{"n_head": 4, "head_dim": 32, "activation": "swiglu", "norm_eps": 1e-06, "positions": "rope", "attn_scale": 0.177, "bias": "none", "init_std_down": 0.0, "optimizer": "soap_variant", "beta1": 0.95, "weight_decay": 0.039, "final_lr_fraction": 0.05, "doc_mask": true, "steps": 5481, "dataset": "wikipedia_en"}
Each number is 500 + 50 x the weight over the matrix's rms, rounded and kept within 0 to 999. Layers, rows and columns count from 0. Numbers have three digits each.

# up: layer 5 MLP up, 320x128, rms 0.218, rows 150-216, columns 64-127
# down: layer 5 MLP down (transposed), 320x128, rms 0.197, rows 150-216, columns 64-127
# gate: layer 5 MLP gate, 320x128, rms 0.226, rows 151-216, columns 64-127
up150:466306533517589580511540560478527467525353561535419489605547537500503533479501476505518616523537494528487472450473587488597425578570584503470513499563583459571343547438504554399559460542469416
down150:575379561449483571499525461483551457547520517508511452584551494479501457429490632500498520408470533499531463554502459548579571574489578544456485557568416426519503505466505566472545406476462480
gate151:461522521508438490569488551508510661505500512529498472449567624447540552500482510535434475499556545449526493523532465507569519416532494484547478555529537528486557505499437523437449391490498484
up151:598423460469492505495481447525476510448523478481547460429523444533385516437536431502503558490435497431594451434544449460445476531531597524535534609483453648451368544511478503553484549548550543
down151:394500542471493445432507490474426553444535512513481523475502368506408556451511590444508618445607502517569489416496507428502507524580558505541490407504522448426579474459561571520538496489539456
gate152:556511521527473390447628440487468521566457471517523524530413508517499464453621549503515572414452578490538491441473502515520476443584512464524533547554535458569532500441537484406567523492542435
up152:453517558580542481476553446520441540537360384435548538478444515454509489472578546495407475482388554591446402550509495509462435496552470447536506514516523399377464553460505545435433452550537486
down152:549474446477506449444404391505568430535491616411436538491426437448532454517446452478501580555480490496477550563495498479442497494524476473489560472577450550590515424590469502579509442564415424
gate153:528477493490568531505579495552548537579495531437435529535483495452481470518443494580511547460600425390501443458590432541543455504534486520585422407451621505530447491502550576549459487485424474
up153:469479549513474507550427544507498588514453503618556508456512443533494408529545475558476505533481563486610547372462423575560405531541509440487507513508424521504508532384523387482504543585524521
down153:583543546570558551451495538570416494501481456551595462493516620451508535506576449483596460502554486467515466491515468466543470450521533538468466473520512579542543516469516512395492540525489504
gate154:390538554559518502464514524504520540446562493494477458484524519486506578531481518521480510575483426428556465481470513446500533521426470501468514542507491609516559508466510629508555481478512525
up154:577503542545424500395460484508476467464496566504507510573528436499484501438415536540463489508567463570516560484490476584562524531447424455455518551522523522538472503560527448453618532491379521
down154:451552466566508474506481461537537537476498509468419387420511553522540437447544512496545491446499520551572448408480517467459498521537483599458429522443483537521491535510494478465486458481387483
gate155:351472537467462518550460504511619544450514465498470522459510484409520471502492509489445428564581538477466576476419531435489502478471528451460485538408557503500636424509588520478545447435503570
up155:505571488490450504490561504454471542524468525418611432498438568487512476493618394515420442496535419558493486467555485465555523456479530445475540433566525520481469529454417597463532438636530461
down155:574464540563534504574445444499486487525394562486550494565488536444531443577543500458473489437468468473538466574576496531534479529495477470566559510491516507505530515529512550498480476523493533
gate156:478470531588582507516458453546539496548473564549503492523507535506473505376504437401394488477414516442498532435549490512507550485455436519502551546365537498486490596461490558479513502493553479
up156:508516537516487538508550504453476512425505616491528449471499469548383472390499513439516488491482469597513519510530525544578477503503566464498514471568472491508503461500450421480430580398386389
down156:454508496517513386457534487496465497494466434527526374510471511504437470537513492469493530559591485514490528537550437624509544588419466442570441438390442439580599489505597513429433416481582517
gate157:442505458471375435455488611493552531456449544529531522432637520562558487520356485500491435535534534489520464562494411555460529479475495483565517512555445500540509511517481555511567437545542535
up157:484517528485483456449427581455509528373467436548524528590594538531539493485569572541493478518480461492505515508511533448475591513490458521597467446438557550540508490513445474488599568465554474
down157:522497550535449507416517520515501576524568481526498459506526483504489509537491423643512551433464561406487409401484484454569483478462539516580551522579478461467519472457588415552370403437534524
gate158:481510465389499501583557498455524597540509475429537423488440526424493476622510431446517473479475557451465558546424465541533497459449425477500450417445381565448484499421499519465579417592607589
up158:480531564498513624533510413526415412586496476557468423531506483440527559541487463480529484474511537541419566489548476535440515440442415421529449605519448453566508489537511526356453567495502460
down158:464576388494597547508483553553521488597565596534494512458498424495497561540525430455522502532502600518543505454404570517448585510507457473516514533577516515413425537536522400415637481592494511
gate159:529522365480329369561542541450497560496460509406464558477435534467479416538433533603620445588490535461551540585462459536517580501513616572487534518553442415582533453478573431415463473517381535
up159:561488548573468507473526450492556510513495496471378500438498474556524594557471558499487597533437538454538627537497486567502467488537531502537487594483553457461514444473562565552577503546542412
down159:509453494591537557539496425362596499580524556455515559390467483469557589503476468440414459468481525501501553496541642590472428520456531555577454436477604545458453473377503455515560487536526529
gate160:403518427454446426555483409525444543456490451549539511444501525602464461439465525491468552487484447482487547560563583534486456471632467453515528457432496573513527499435438531606479535462536530
up160:481521439458485448525462402481510507498521562448528514449520586466511504519513543599465487505569369517515506552565504574443493422566500474464480487408474591525490495550541522455530523456496515
down160:469519533530482529481424520471484602516495518556333446579411544526541485452565457503533521546439535471428440462499553437572505504485507507550499556508438480382467490489546452522462506478454481
gate161:556444495582462439405541501527522483610520527439456474535478501452501526492534422479488611436452535516578488509522544477571474540615514545498451596539396505544389581421536496462549580512452558
up161:525497590461501489474487381557485522443468525471502555480507540545557456503526480417561491552479471594552527563490499522438433518474496546403494505486586485525512449486535451557451404573436566
down161:496403491510481548534472529482592543498539518531591532413469485533407486487527481430506524472452515451470480429648544531512404532475496518598476518508489345462425419421548455508568453495587558
gate162:428485473447583550520473413485488531441487481524486588449564486415569471450479510621541474548508515516518609381424457495406525590442490520529457493507488438558496503550492504467481544404552523
up162:569547534522635494539556421436493455551524449436529509447514484409538513466525483434543511515516596465453502427475432545424466545453414469545477529487521567483455510562437459375613453432475544
down162:544505663527526393523511552534552406649459486502499511530562561487518496449536395464510562468493536433422374509574476554515480529420519431435457539487533520441474481436524573501528459530482417
gate163:499487479490500449488393531474507559530553604564557457470589542564513516481558487446505474489440548491512527528500559464491563515568432520562517508508505530607468582518380487537412550489466550
up163:570515555562462467560545440549521482521461473588482508472491484392521473432514431490532446557459492473497399579449573492430481529543538614476495535546469452544438504462586521505568528531539552
down163:503476512504512482445495504516410498481544513478512501446496540518411501405519512552509589435498482491529457590511515607445441549473420453595514569567524541623536491479458572414548460551471545
gate164:476513577575539444585397444590477437497467503436588448491506503520498550518521459548447574497512461465536542481545385544550476539512590491568469472419525475537476602447556447473508452467537467
up164:488514506449561411477560457598550507480580408593508484621498505520572551507504419479487423464441444469444518497464469510455497510438509470597459525485545545497474565517569540506613506476656508
down164:572549499506412570516466530455493590460483549558528479500534499515436455570472616544509450467526450574487519606550559496528517421514545528552482478528523456582508448497456455483504511465498542
gate165:447552505447499497540571464479513526487481467439559501437427570548527526497527540505398438434497419530460434565463517526531484531447535467469539552521473594591476490446492512533465590488495457
up165:463480500546514492558491530529516506392521515489507487534537532497507520518406562549448590477488527550538544443489536479454469409456598442510511493575557512515479513540482442541485585496360537
down165:476518488495514497481467392501359516479496556594466463484467454559460510523535535453479584426399484510468556482450531506637460534508509484429539532465580519450384445425550511515441497456479567
gate166:503537435488554423445498550533487436464545453551481526474476513374513524432533512550499557533435535584559538473518552554425513513495426545505606572438484615471434492531541558508510466516405558
up166:362589481475550474478502487566465463478464488475453495498430457532476552461497617490510466478513502611493506565523571474439535435500550548417456528524473490571517553474522524439411575455447499
down166:436481450606527393456427502458471428540412558531581545579607551514558443470427527521491513502508422527505535548451435520486544509513448441500422464535483528490535527504535397513458595606557435
gate167:472521441520585465417560445503568377522412501373505482513556499551476482508504556527508529472547609507464478514595501500502488598488515505483537500523555482519429461467541468523421464479566430
up167:591564552460478496501459450469462527500419482495518499468438468582455540476597488550491438552463490466420596430480499519496511435528558517492437533525478514504648568487464433485544487543373496
down167:559532519506600401510485443502525562579533550432465454474504497496525470465508496497411427398519523487456471478485513465580546498470434517482460466500430447521438456528639475479549561493435510
gate168:531471476511577483442442515491507457464441550511467446470488536423546504413490411498500538531477585440561493510512487527547433508552439449605460513455532501561439527562511520527458549534472512
up168:459542427513529535515425510546567450523504518440500474550460509467488546507489483571441495493542510500522503505538425433502500528444469521601520422466510509489563488486565451498480465593543446
down168:442512533498443539459487552569428493561523450557493407518528428498512477555524498583518480555556456581477521452502492459506513413491531480399456574472500533394500432487473540458513462564497428
gate169:521539427479471607488459479519508519509498447553534576510488468491594435477554540488469505508501493489501502573456556564536457458480445534512541540511601541642421536510555535543474511524461469
up169:571525464558486481511391512452527509409493508509497534408488491472442452514504626421493473461584527518463541423470487466472468579544475501519543465532468426494492496421405421484516476564519441
down169:497628423475506419520564449467467552499530567524501455444472545489528485474552507476485521569555524475497463489429502429404480508543503461387504499449447555450467495522445451461499487540393625
gate170:485508547442501506428514533558500532469525562497488561469497538375602439418498419534501552526549530452532447514535457540452513463505434509497531516521601506519458592546420489581474504487485524
up170:532420444468513534470506519446526462533512595521562475451494472587469505484589502522532431587476414559472519528487534529532535525531503522479472447476485499544570479586538515462513524598430508
down170:472489565515494489569544522478524547507532497462600515379516534530477481488484528539471499484428529474482462480466466548487481486519487477439553483398519513449504544450483561599507518511510544
gate171:491577559573512485490416385529479511516482525575515549554388513539479532519513492547435493537560468470488570496493413450530594383473439502466454481482457508543515439477524482383534537519534483
up171:512503472479539377552559479512573496573481518400451463444494572477435415490543440495633465595529529460455517430510544555565441535516481434525454495517533598523493636392575493502642430595404404
down171:554557454479414595489497548487496462495475487486542540460466405524419604532477421351610533461490421445489539479515508533526534529491474522484554499509481580528431457506472566478501470572498406
gate172:531437492449545399492513534535516500457516553537509526511452534476467417540535487460430501559506505417517488517534495611515501489550548511523495582406576627558474465438485449551487538503403506
up172:440490624503412504510459363497556513488488449558586465602592525562514419512442425503529566392528586519550530582485434470487606522469490418516472458548481523489464440480485485499504471385595493
down172:471468511489456511498552436404494564513471474606526374553533488503539557445506457477516470454574481524538419526508436463518529528477449384468561440547444490554461602521482487454481490482454484
gate173:506519470327490571534527465443462488482460445484449471463509567502455506456481519569460433476398523493469583504505427483432405456574435531595461597402467503451495467477474505565458534462537550
up173:433466467517505507499472432490435554630468510477558522579516540564470467482549471495579522469525581604514489503607472463372544564465570508492530584602566551556479571500575448411534501478494539
down173:644528542508423593506506636502530581494440573524527481515524547476516574465500425564591487432567506553512462567575472447547559463497486470550488530635541476547485499525560398565496501669416470
gate174:549463542488601491485530561551442545457515462438501534477448441447397456434538616582417511433494494468534518432469431535460472480629523475519445408439497464506540362531479554587530572369473531
up174:608523477465498413593449443473474542511397478458541476543477476500427496460578490520466468494477476535456543511463492535472493483420521450501629510409432453513535551528499561554478505514450477
down174:480484414454507594497446462532579417474479514534577539487482566511441524477479407472549392521496488425506443526543446480519452462502476441571563560613488518486465465511488510431554473545447575
gate175:592517490389508534465494582534486500517504497458518540487504575533539613412474531428490498504521520507520484530515483515530495509379469565450446455474541521512513533506490542457474495515527519
up175:543498570531506668494537482444487450489487532531565459552444438437546481488501429455542470482433587494515502454540465509413588426505371536448498415588445441525442526490566549562486527597526384
down175:513581542421505447431518472498437494429492504523534600426570503524475468567481561481423494495429569493425433548574502514522457507398501465524492497484528573523510587524552503538531486561487465
gate176:494375472501607495548543570516532579541471538531451574517547572535550560482452576498423527504522524463461488588407516511471561432510512495493467420481597457462560544547560410469533443488479411
up176:578544507402532452537566472553595512495537494514542464550564456464529558537485477473539490487521547438434560518503472563467551452487516493506513586521504558596405546474401576418550433477454495
down176:544576510447538420494539467478526527536515582419458422477539600536529492518573486531537471497530597437500488481520557523553542515548558512517472519576523468495506565513491439533512502500449495
gate177:520516540449470507577557452482633536493532459513545521512422494450557524462538466502607540517436552478520425510534433570467422534568512463494579551541539499532546592426414447530494496448497497
up177:483547516534524488502556503568559523458512489420545545511525513527475440422563519488583509494496461541538471488473462570435448481605505475526555470494492485560543528476493530515507561434526491
down177:477524543494490487539498430455351529485437562522478531491484524503528436493471529438483537517578523394526545536428505539472546501501602504465543442524445472499512569520496504508559473533541451
gate178:509407498516501593427431486561454557500457565518478460516623520549473477518505523543495469573509566408484478505486536557457455504422483413453528538355543551487496393557515453463450497460497483
up178:482514522491518430504483442510442495499471553436485527459529542514563540630441456522548590462437442553530500460477546468580560563514538508465446515525469591461499554543505533440493453431533540
down178:479472459521477537536525513418542436487510604428567475534468474548479556537505495590466413536524431538547487559502459508444539511454530434471543479480570393446398443455560544534519555462538474
gate179:469591519514459448508501509592496603477401531557466551466441514511545409469408474433551521502502464489468493480469493550523532507524493490461571509526571483570485503440523478464426527555502521
up179:476427514527506451456529488543464566561486584426492561538492569537481436455491609516485514521551490408489513509594524474523541481462549521562541503555481536529459582505478540392565511531494480
down179:458589469500522438550436495508536611533498407447570557406482558455615401466438531505498554523511522453528441544533376538470506619494580403553457466501541511561523508460517547435583564484502529
gate180:486547467419436539386528455448617554449551482420485531553567457432479402499457488496428487429473510469455480484555500505491532419415416546486426477582520514494462575512510511527535452461496372
up180:419572489448508508390480541497470450433475377530445529446579447413508601414453548432465439432516535459496419455529474487519528481449410552449557510519470508447538522515514482490467413463526407
down180:487516457457472494513437455559425459471544527454551440442549428482381500600471534407518550520546547474472551468437439517509556508528444452475523593545443547466514489494548411571517596484449434
gate181:474480498498521578534445548507551493483562566478563437504494518450488553331589495507531490538490457510522566511498465445481577492359507532456480510538594438485427483502535544459487474613624499
up181:501451536536619506491469499519535506521479490544604473544498555603462486436514409562514519440540507530456544498540440523502580561459534531497442520536589472449449514520513418502463442577467478
down181:586380520507511445439455564558550427542400487606525440507488556555482533464523498440510538511556478456472527530403491538394372499444542535433444519562564490535582531493506451448534521495541425
gate182:532519468526391457485475571400565520511517562477519531401486500481496528446507412522447563487515435556534497573526512444505567529496461494508574537487503455619499474600478431526518365482513543
up182:485473558523445567467484540473496504571538587399414534551512464519495497543475541481419497524568543397495409505551488586495477466548536468513449448450485547440496473445455554478476533622447419
down182:440542454526539478453540497489467415448406561401410569471519427486596506518491536399409510441517574440396479571479493466518531423555513547497482426533528582495504502502498514535393457520461407
gate183:504477499506439474425405327558548476473494514571464496485533482518453483438595519474426467507478529466491461503496415539504547524474490487520527447515506430461461569488429542569480489437477485
up183:579541554510581531537478519591506497477619495543501461457476443499542513535501552457488467525446511482585477464481422566519501482431566517534431520540527480518614565411472468524507529535483549
down183:451549574519481432600530546440408415451471533422590495531513542489624415508500425543538510512505492480496498553490483460561496553560527491466575572492525430523483433408570492458523472530580471
gate184:464500496527607476545531576518490557545456517427417487565501430504525483535548385513395469469643413492404481498504535535542549477472496496542506539550490491470577496505494519500450487494498602
up184:434534480466531525548515496547660634440593507559471458466441453495517456488428550507517461540580461471455564432477406446432514483522520513475505472522515521505533461495449477488525532476466512
down184:506473556512534525530511432501494563505482485528497448422532510543555459500503515541519463428496534472390458568431489592501539381498556551453492485572562530428554539580508515462492529456406497
gate185:422540468570563518474453466587533465534489490499557463561504559517497595480428520444432469456558471464515501561521400474521483531493501486454540497511522510471505457446522440479503452492580460
up185:551591516461508579480538387531535378503458479621445516654509542401589528511463482517586523457492593531515476456535510500516425504481547498435603603522502477524488448502507490551521435476471443
down185:531333499533467491507471488557567496518466519429472477466472480579539545489439552443527463574527540521502526545493479486495467494429518501496406414491510472485518636463519508584609454509515451
gate186:495477539455453450581512476446520534505487425513489465447495659465437518457476529490508511427478490489486473490513491501518537437546406478533484444492473490472419528509478474559571536500504556
up186:665508506529493453556545549468520441483527493510439514419548417526513478503482575571517553553562496467550533474433435557492541527536514526434571557473564466496527505580441583461416512475480466
down186:418539492528445450430506463511481549447476480547532527589539504473513421454518520427523584530505552468512504524482533436406488539482481517458465482459492476513630485483526423525461545522511580
gate187:525445515420529505481587547509532524476583537422410406469490520445560475490513540506467448441460622634440519468489475514574477456461453545514585561493474445506529459515477575499462605502495541
up187:477494496537496511542481497478528556432436457522526537518445647531579427575474404444468492557514478413485546487434509545535533470567513487561478585379523522505506526480541417460526394420469504
down187:518525586491553496513436477585527518446575493514460426600405570520520507442393435501565488459511522481447553486508531552452365524525497484515457488585462487462516526528560463504486474494453470
gate188:431519516534543475629538487496556421387552503470522474550497574468437489507617505489498449543456529421512497551577582518598569496498512489532483541477473478560521410505463491501548551506522573
up188:598591511466514495501465447545561537494482611541551550486473448533500440541554451570467445574472523520494615566498457462437471537491471508560510417483550400421554508423415476571498434500484567
down188:507619503483532443548579365450586619528544518466498355464486563485563567499501542464460511505480522447438659518518548568534481522508537478445467496473472468495475403518443427512500404502490557
gate189:476618484454487458497601444482470557474470467541450521497523434559596551454565458554468510539582508580544462572486558563493539520426522502500384497492539567468542495535541447470561485472444450
up189:517427456528501487475491463512479590419474465527500502496503521479482549443521395597518475489533418564453434573521540500527469517416471581513514513459537496423537510556481506487501439452412506
down189:541526569481480538517495496479579522573436536491438537494501499536473433572587450501462506459543501491540390530458510400486487596520443474517382483500458479520567562570405459470411545461469540
gate190:481561501507498539555441538521447532568541482510444486537550521448563421473548507417481504523513576509488501557478455501451457533473518523531506626491457564480504457479481464500568539414533460
up190:490471444424483561427412465503543578504553528580488508487474557471508462557493458459531554494470503461438576525506548488503518492429499516534552665527535505511526529524550497402642520465535503
down190:558631519463475540426498463467408567481482464526408562462427424547440551446501543494481510490462530452493528448479430461541542582597493464556459493512545532620563456543520497429568508448447531
gate191:366426556590495422505558417522440566459488570505579570506490503483442537465569558564584521497426568442564463521556587468500413540494559507581507528417497517482494498484392597423432495431498531
up191:518508479462463493509480482497528390448514495502490528594474521411470572595526610559435458508482526527517451575554427543505478526440470474485464420419511473489499479538552411475383568538573508
down191:525491466403478567499624492487510464457560479441457428464558540489501512581462559430522454575435497452458546436475491467471588506505391484468540441566547467361504512448543527516512574479525531
gate192:445496597527448508473404554463468516436537502411562455512588465514529514533579539506402530491468568421489556470536527516429501496567564478548465540527486511496559416520470559560509528427551527
up192:522525489544516522466450549559433495421528509426562461499583499532501445486482502530437478474457506500426608449499436494548554519619516466533536479511585539455427536457478569594550513561481419
down192:524469466470548496556458536472578531566540563518544447458531545530461449525421507496487461432528544510441409397480574495360557421520498523550541484466563409547548440499547540413505488492495479
gate193:466509459549505481563422428583461503483499544498526523521408488408531444510514454590547545439475534565521564535516512482490560511609454545502537518497521412428475507497463479510506483499554561
up193:485460499471468546423520498443512523472508442528443514441547484549465507466564539462494484497518481420499467501472498490541455488404534502440425448503474465505521552576550581470501506476510412
down193:544473450490483490488457526413515478592509567538500497527528549510526496519489466488515420481550522480432431517577518430559526479577433473469471486571561508550507511531568557457406535501514431
gate194:580474548576471436561517463550591543470495526464509505496529593576455550616414414490462472491550516528491500547546516459513462484483502506317477412560541542550533527486453561522513438526504529
up194:435509499543505537511450464557542509410536611601472483519490549532555511490470433507436477539507550517498550516444480458525505554570454484343529531554570465563516570525484466515473471470430541
down194:454528523586446524488456481453548517458441588552495489456440550583438545433526498458518532512464469570493459454565543601607597518573532499460551533597570545488532527561534504505466402521490481
gate195:536542565520511541503497561536419477588424420480490507452605527578504366589393602467550419519505560503491526508483516479465525558471501419578543501504418540550398465462525536484437448495582472
up195:583476552473469429551519480401461512486508548580434541503465530559496540456560449476559506576534622402478508517437443462528560583512570483586596580497517531434492525520556489483560504555386412
down195:515459475410361458545575475480447410444536419437414501622530350567492572464565425418580450462413478439474451528482387500459552523516516435482487599560509519500536534475463492525523433507542477
gate196:521448555537507523417564542475582480562547413426466486535525406499540600490481513523458550414439430449440493474580573471591487423503543422470528502547501445496460402516525484496521446531521488
up196:560427593535508548455570557484577459593569442539427493468422448468494531484457494403575490491463478510561394454536553459571484468460529445550518537474489433536444463508579478521503467492492443
down196:528391502531421462460532555473477491533508473562508487502425456572538529416458443498531465510488557476533516488496566625492537535522498556435474545488474512433459536490471444594509509518508455
gate197:504518485582600449448469493587488480535478462505489496472481525534470523431484455555533579507463542555520427524543452498446474501565457495452444507413550361426474441409521406540503520528484578
up197:466473473447480548474588464440545426431545586582481499493565526471543566560529550363513523448564525380504462451518410529536600452520524465618460470434485593561546554543482509512434464552452466
down197:507470464534493480545535392536582547524526469504483518505574536479509539399502586594513558545545502537558402574479480493529486400466482516422410522499530483507423426408447459513490533417587485
gate198:493500585498532486523450495525499528469551419511383541482621514461542495457437567513461439467490488451514551437416500448466419456496467539530488489598512426434483550491437559463484499495477440
up198:500510506510531466490473522522505473551378509489447494567459564574484493559512487466528534481457500587504458578446470565561545412478468487470504486510569546568508502500409524553586526463443467
down198:510474485391505503521452590536562514484533495529435525526521487515474525515503512434528516579428440430433550450607500531436518573556457435525447512529461584505472593552448579590528477492489411
gate199:508457398508526502467477488429462507526502416523534577482385555495439530540521500456406471350446459439489467472470452483474451479493531527497390556363595473511480514473552460462397549578519452
up199:536478518575563496462451467418439467472511551667600453467492591492343466381458558454522660484519478510556417568473513502472404503537534504431464475539529559530464547526494411552495616489487529
down199:438543446492514524607483461413534545497505565559452509527528512521451444551491453587442551548502522470497436453598527530540495457505416572557496528547501500530461585398549421506536504452573558
gate200:441493517466467532602453533493571532488551516508467491470474558452374486493525520616502471501455558504499522513508504483480512467540547411517478557508573545563548441428444413535485524475540533
up200:577469493597513487519488498544454419421534479460500495473489540469549553451552446531419449619452574490457505468453490490429547462472507452535408429469513441537515477460477497474571504514502482
down200:477464463483455562441514447484486494518528542442531460435511461377516470555491424375572495514511512442473484411558512470483569569385436517503458474492532565495376435506458508493543455429522485
gate201:614444524545421488366412444456502398549538583526453506513484564460545493479473533536469540542488408487509507578480492523573440419533367411568513494504493443512495525427549555601463444551518489
up201:565583529430560444478473423569498647516532593533493602545429457544422555420509473495422548533521500485506516499565449486445622587500541496446547532547507488515393369527522520452513500505561508
down201:507502429466475499487568511481453581400494492617517476453519521482468573475533514466484523405486419503488514465576530527466553429495490568557479459492450518560552509501455553490519477528511536
gate202:471533509494526601499468508548724651540529458542478471455492453499408485548492498509536440497440428522457471464463480552555609407439472508524510501511608468541553526418442565494465529503505511
up202:466605517498575467424579524584482435633511544562556529543516601481507538470558541490476394457523446570497465598532490475481516429539477606480466494454528507486403489566525481462434531485527460
down202:531501478556521558473477470522559644468532496498439495405454476550445526508536463503456493420536492524489506500548497514503558430588506563628475580560477469523531440466469403468408513576489466
gate203:453455508555481531497437537502509457527496612546510480500499482563512514531534577551534540568530521489541541560499563620549566410574507542489578536466501531547498429549563457491456481588478435
up203:530410433559490500404513485524540516477457414500505547463416550593510522397441462533560491458401472432454471490499480449513460536483582455505521508488449463511517496437528481506439465502514543
down203:452493476495396452488390377489500561535650504563563546489614435514467486585580554459591573465503474542481482501505523550502540491424518532424507539457564452497434452475492476515527478461538524
gate204:507520537527501543464540525490537534487447580550410536542483498572460542448533513521436465510487487530517478611507450507541584528427504470595478475427539532443578455459488561393453465408494519
up204:541535511515527592506503580477496515569627523605430493518557567574467439432500492546443501434553506494491418448477457478429531513527488517496515550544545553449483492454586524472508413493576444
down204:448567539575527427404545445490484495557456522402436489548531457538519547459551474460459492366448506517505512406378573572597554466469582483509430425568487597466451464545502533464564504460586481
gate205:484573507535633531496600491451533454568468498490506530412509548534554639495464514572452528473481498467544522528496507466544492506514487546523581658570500534510557535470560490466524487371435458
up205:524492480423495461521544545474479423534576497464472506511410495474412503477629552502448513477548513642540492480483559544512443457570520490451493529499468509498541464454475478549461535585523527
down205:507532548488520454500531592478510514522497486543508511407528482459500442463455452487518519470580506477530320530447492498479489546586506416468489444598472496527538508530508506521422454609506513
gate206:525531530495570417575544518536567495497576582553505478496524488502544500462475446496385439527474496456457518429527453544586477521503510475491547539471619543555503447464566485613446420533533524
up206:527473562540493504519512439524458526494489512508528416595474458572510545536438552570413452499637477527507528490447492535554498569451504503436528380390403503502473508544434508512500518464475452
down206:409496542531509464481460527539458496440514535495502448567512431500519455542531508492446510587487392462511425484473444530474558455592512489400534536441440437475498531368412587466544505415521419
gate207:616405494517464502526555432537525556554488521582518401486582595459572458544482530577512542509550572441475624504469525450523449384447454450518485488522525525520475471544416572474536400478444501
up207:465500565416530582569459506541436465482505502510578580556475534429494482451486566465563427537457487611481424548514525504541558548501526511415484609470517508493433561492519500491469432503502472
down207:471459424560557418465404470498495400575513574505514468555524470512424449525543451527528515528534484490574538473555465497643538489539475488460445559556545413440582458511504487449534501501425446
gate208:432432484477549465461500527472446450480459569495491557553536539497512548498495509521401451423471515511493590543569486525522396473485519478543428544539503492638573502565489538458507436391494493
up208:526478410449492413470449439501541401529422592490577597478613439535556478513479580428501536499496526561431507578496422543478539480481509534423471523562599464574501438436504534432474604462520533
down208:437470520526449478480473534470529503487452575478528397588485488485489477565483495510475493544583471465512489481517483471501494459419424526473472543554565578509626494501600482473572554580479532
gate209:456504504507504457445386495493511446597444598573542583522428497504571392549482543470454481569415545538464497524496502538450476618453600593573395401513514459527475530445498428484468560503499499
up209:502553492525559479458486585567463560474617493633475427469502440625503490506481541510503456467509538479397439580495501585518381486467557548456491525541525437595547513604525493529492513513475622
down209:566465462490473528521459505562550497546502486452563500444544518551505490502530503536572520548511557504477459421410501579561471514510479483399592507518495524433441536478344482459451489539511516
gate210:437544527472564486591390486505478502488530516411441437539573415431477450520483513521514385509600546492459513416535493482457569531497511464503522515437500448550503504441459498468550472570506436
up210:484519485538428549462507429491505568528574419535444534516476514469540497551471545446521520494480519501486487543514534404374469413559507464454615483518568491476554453494471515457530487609476476
down210:533560423470505486490518385441495442567513477558461430449510568478490431504524499495529537478524511454492473421530475464459501521466509474491577417480519584540541586567514377526528419546477500
gate211:571590442411432601441485488472500473468562533480539545586555461548556482492498494528474412498529501525435458528569536502407510431462533503565487570566488438541482511485468549500483551480430449
up211:549517440552482493575379498518390524500481553549463576443522498423413491465515575514406581309562497509453526488553509473432514479540511477526535588565588546512495594525609455394517538576567440
down211:449465517500559510522301537518567447455583480518538583457593455484383496506461513538541557465530484572533482593520544482451587542583550516589491529553425549497512575522492504491507499530554537
gate212:569517518426442501528451501523472470480457539519507509412440489495429457412535463509417519551502533541464444429525527572422495451526530547561588572542454491503573544487437461526453510554436411
up212:486554534467554515519556525499419609436550504484444540521467537507493492518518562494520501425482449482561513480508503484537531519485502402488503519472581491528440422556429532564514525500472503
down212:451601529466468530484479500414593567554532456371513515589501505404539541452472523445543416456436522477515548512458444499573529531537543539503436379484471625472518465544561493469533563436484582
gate213:590469539577438440490422490518511463511532498522507441441472457526521384577515528501568492438539485474570639441493511457568540567498462349424487461541459429472514423406481473576420531551518502
up213:415427549543490469515444388504467566457462493548396535498471464447479499548453485481489587539493520422504422449471479547601513514506499478542493478485532506531508535467563430500448467578481542
down213:605565517474464461510449490521473463518510550499553464465520497507518500521529543530565528447560451485457580484422529499491535507617502447437516461531539432454529480526591509535529487441559551
gate214:530502409534465451426505482487513517510477449518507565503483512521602453421494608453458408500539562589561510431490473554556517489429490570496492460515404454472493412560462525374515460496506527
up214:519491537539579420440419531570476452416524552399506447455485456328553504487494547556560424495586482531459482534486506495528452467539418428484502514541515489471534514445427426520546439517387435
down214:587516492435528615416430495484557519463537570453445497592397481453351528571474566537530471501516425439414477490500467509460481492485476425489519510440552486499447440476500487518474486531461528
gate215:500539521499442546493483493526468440536534514496538560459468550510545527489468517491495546505415462509517465578484534527424502479448651499378595557498463496474501410478418524490517434492554601
up215:496538482412525464577495446470536550506539432553447587545497402452492429458524483492478504485526506431444498470485491494485512465434456526610407498544627472533515541508552493458576511603520476
down215:507449464470441464535602517507470651487542454520406541574489521508515573511508531429541386533490509539526472526509519476394457428527454464528493487541423418504588532448521506529418496488566514
gate216:504475509459514549478494463517561488577569529459433424490453469516493462523442428410457447500520475572374436536544446585563517471558502510507476471552468461476489454458457511425567528580553360
up216:417551546490555465491566499480517550499519483494475530492509466526504582551503541469500492582513537505488552430485483478523480510487436506558493433550529467521584542432564644513528524524482401
down216:510566526546553467507391559458491584563512549598518524504594443545458498490474534568532427521547529452539572492416555517472498540483507382560488471475569453448514595497504378489523542509494477